Part of a small language model's weights.
Training: 832M tokens, 6348 steps.
Each number is 128 + 32 x the weight over the matrix's rms, rounded and kept within 0 to 255. Layers, rows and columns count from 0. Numbers have three digits each.

# layer 8 attention value, 768x768, rms 0.103, rows 222-236, columns 192-287
154128109143059092095124051103182119146116065077102110082108175088078096052160092128049073182052092155090154154212110102156142135100166179144070145144075144101134020123132079091073090135181063122118106151152109134092118114017142099091166193139184082114097110106094151082127150118119170171
157125124152108203090200175124159170138084128104100114175134123102157219091150146068112144100029103147087170116168149103120165112093089243092157111134079215054123061100143143166135072129097150099130166128164167104083149101070140118175104160147204148176170194106143135133089114129100133117
118106101084100135113068156092146136133139117126197095157084141120103095174068159178135134141130167101168150139129124164044169058117148149096117089163086064085108152075117132119166086130160098092185159127146126101146168110118072142137194126104134097140148135189120096130174098102113125106
165106146105159062101093116192098171098144092138171092139142126157166170099147078162104119151179090104152187129128135101096119084129072156108170084096181042098101117086098073096133164094112120172112178096102092142132153162156131110185118162118142189153159157189154078125167170082103145172
187137137124224130068154108110134189118157136131079098186133155099081162169166096086107182087154166208169105121044069098113152094132146131122144099131143076127090124106151183105185162131100153112134095128121105174141106184105081189167125097100183081078132176184140149111139171065213113122
143120075167158056110133118137122113060108127095146155125157155078125130135119174144124120141135107112137142167170162096110159076170105185142131089067126070198025129130119153078145141157129077094092101131109091167138063156196129164204111163085143120171111125121133136095140143083100121051
160177125100191163091130111085101109170141172121161116150173074111144170178117137128146150169121128118055128159112090158119095078124118178126123083165093080105164162097137125095170179146138121139173150143130168145215095173212101178194094138146183144071128094127118120064135154134134151068
111117125150164126141155156055116169195118131144135140100147068125143144167058135119107159177087094094175125130122140157102120126132089100128171106153078133189082084149153195106124122077114111093075145104127127140128163163126163100072154143149113142060148117120148159147129033100100177198
113188090140154106082166154203175087168090128133129173154073107133122168162166135159123120095112114121074146110090081085145133101180138193125142134151013174129082085146131104162098107122007134141207087116139116160158160150151185074143068096173129197112148169132066139110151150135133079123
122123152106125150053141135116114127164135120152126147138142117178129156066125114151133154133099075182115105138157130177087083166064139112137205165145169154133154181115077145123147151083083125169149125111135117063117125115158150153122094178095134050066117123119100136129121117131110114129
089087083111119166087102155003134109107108125139106175143075180154171146121181168171125111094113099120115116115161118156115143102126119162107145100181132154107223093137101143152149126226171150155137059104135094173145116155131063090151112110163130088161112160123070098172077143156096151077
152137122108163156150176117109119152110147124052174125084101118077099144165094126098125103131138109107179140147153098074108137111158164210143192151131146179088162088123172135172159099076125173107117130188150105210102152121123107065162174123081170151124094094124086114149135133195128095179
092107096073108047087085093084103207148115118221134160149098066135172089094207142132167118113091132091178111142096200172130129143135108072149104070125172152143101170172234165123097173115120079153139047107131137153090132202140124161101122122144148193123133146060159098120126155132109018132
184177171131210130100118229118166136097104087167151139168154123214102189118073145142097093138113149148113122155111142099130167110109116131141140099116133115152113188056054141164128109098103084111149122057151115086106103182147148171207136152129179175113113162082162145114069156115086136175
061174126120134147156099104141129169191076103106114083146175123110151143130099085137139119120112124063120136150113140087157124122157123121127162100109105150117141151119069056076072093137142197084064166110097145111170158158148133149180086110229123134195102080206071125182127152125175074154
# layer 8 attention output (transposed), 768x768, rms 0.0818, rows 222-235, columns 192-287
122123148111127165191134107093174110191162133128127119204143113161190136181070146081175103118131109112136107083115128146107124170094145128194165133054125135194092117175207141170083178138034136148105113121116145136163074216100161163074107157098082127158142127140181113179136119111143088122
053117111134133160114082125098125118114105097108135205140095141155161130114122170071185131167185127074089103163100117109113102140125096123120135119137173139197097147180101157145094139167137009127122102092108077118194115097121194168097111106120180126190119112163131095156147141113119136069
164147074147128048114171155161134117154146162139068112069136081142142175138179123103163131094150070184134093166109142086180110165206143146193129118187100169083130173134092152078106077146108156148149114133103138166132140187107161105137121143207129146063155119102194181137127147139092104144
134173145129123141136103113087153104109111163111146139113164143199119089119190146113141167159104190118143130119127147106101178112100178143157100150204077181174174091128115126128222095131135141106112089097157152123022124167151099088107132144147186125085115189137129125140065063112090083098
094077081124155124125104198121142160163132095140103050100156096068185144035090170080120086130096128087108090103156067154148077125144091184125090089173144188085144090172104105201101123092086154164133122129097208103078128159144181171095159095172137138102182123068094119126160128150048110104
103077107078123154111145171147137131181146207179135071098041159134079102099101078149128207145124131088137087105107135178141069175101176095160102134167142082118132128107068170135074117150124120095112111116151097107126154104093104117107143091178128169081106179131169160131139132206140131149
112099076118084102090119189167186120076076151143115085143167137169086067116168092165098138107138115146169167067041148185101180136080208029082106154081155136205102108123121160153091142161152129113097130119161147172153137109076141078121100130103179167120082152094135123129130100086172109109
151125118091090184099144104178094143053153122140177137126092116117081150111169130092203116092126183186096093177148130136182162097137145165172109181103176122119167161116135088102119127164182115120091057045102102128138097146076140110152131184182120160108137094173070149082152096188097141157
147158127115144174168119096063102207118175130130091058114154162104184142132072120066091157128069098103139151110124150155107154145096161032174102138076175109048125153078130182085128160127229115110173107186120122115102117100154076157117061135108207167127093166088183072092120029120141112113
138095056066127146170160159182138154149180078124123113173154166108114100206085118068160062153150208160107129151137088146197141091142065127105112100157076129097126093159213124098126113132114151078132145095054104150169135131101121112107150101117136169142084119123098151190105080080133129133
148124121083146137155167149098121128120130146048102056161126072100096117131097067120110156185145108143203168179103138063199147136125106148142157179117148054140104177165163182132081157065104089063181150166154106072075103091058104138159109084094119133120155080151161149035137098127188099105
123084139154059139096120130126157129114112144175151117163101116085193164115105137139171213116094058125103099157134119179158147142127082129132101169083084131133026162109093147141107133197134116187147133116136087140090064119081129203149145124132187103102118147073110129148115151105124163094
159111160098169152167161187153137133118184157072171127151144120159187144159175125098100127145135127111124171118163117167135088132138137219107175108199097164143083117136094129128145081172138100130125168144121052121066155035054085165107082085168141094144091117133141137098084118175147165160
159095088137085195221190117178115119171152144121139100097081169199107155130207114095127126141147122073129180127183129115096110189073133174158071115134041151111176138162177082168184171183162095060154105152117091137185191120109123082074152103105097115140165083133042087122127076149137137106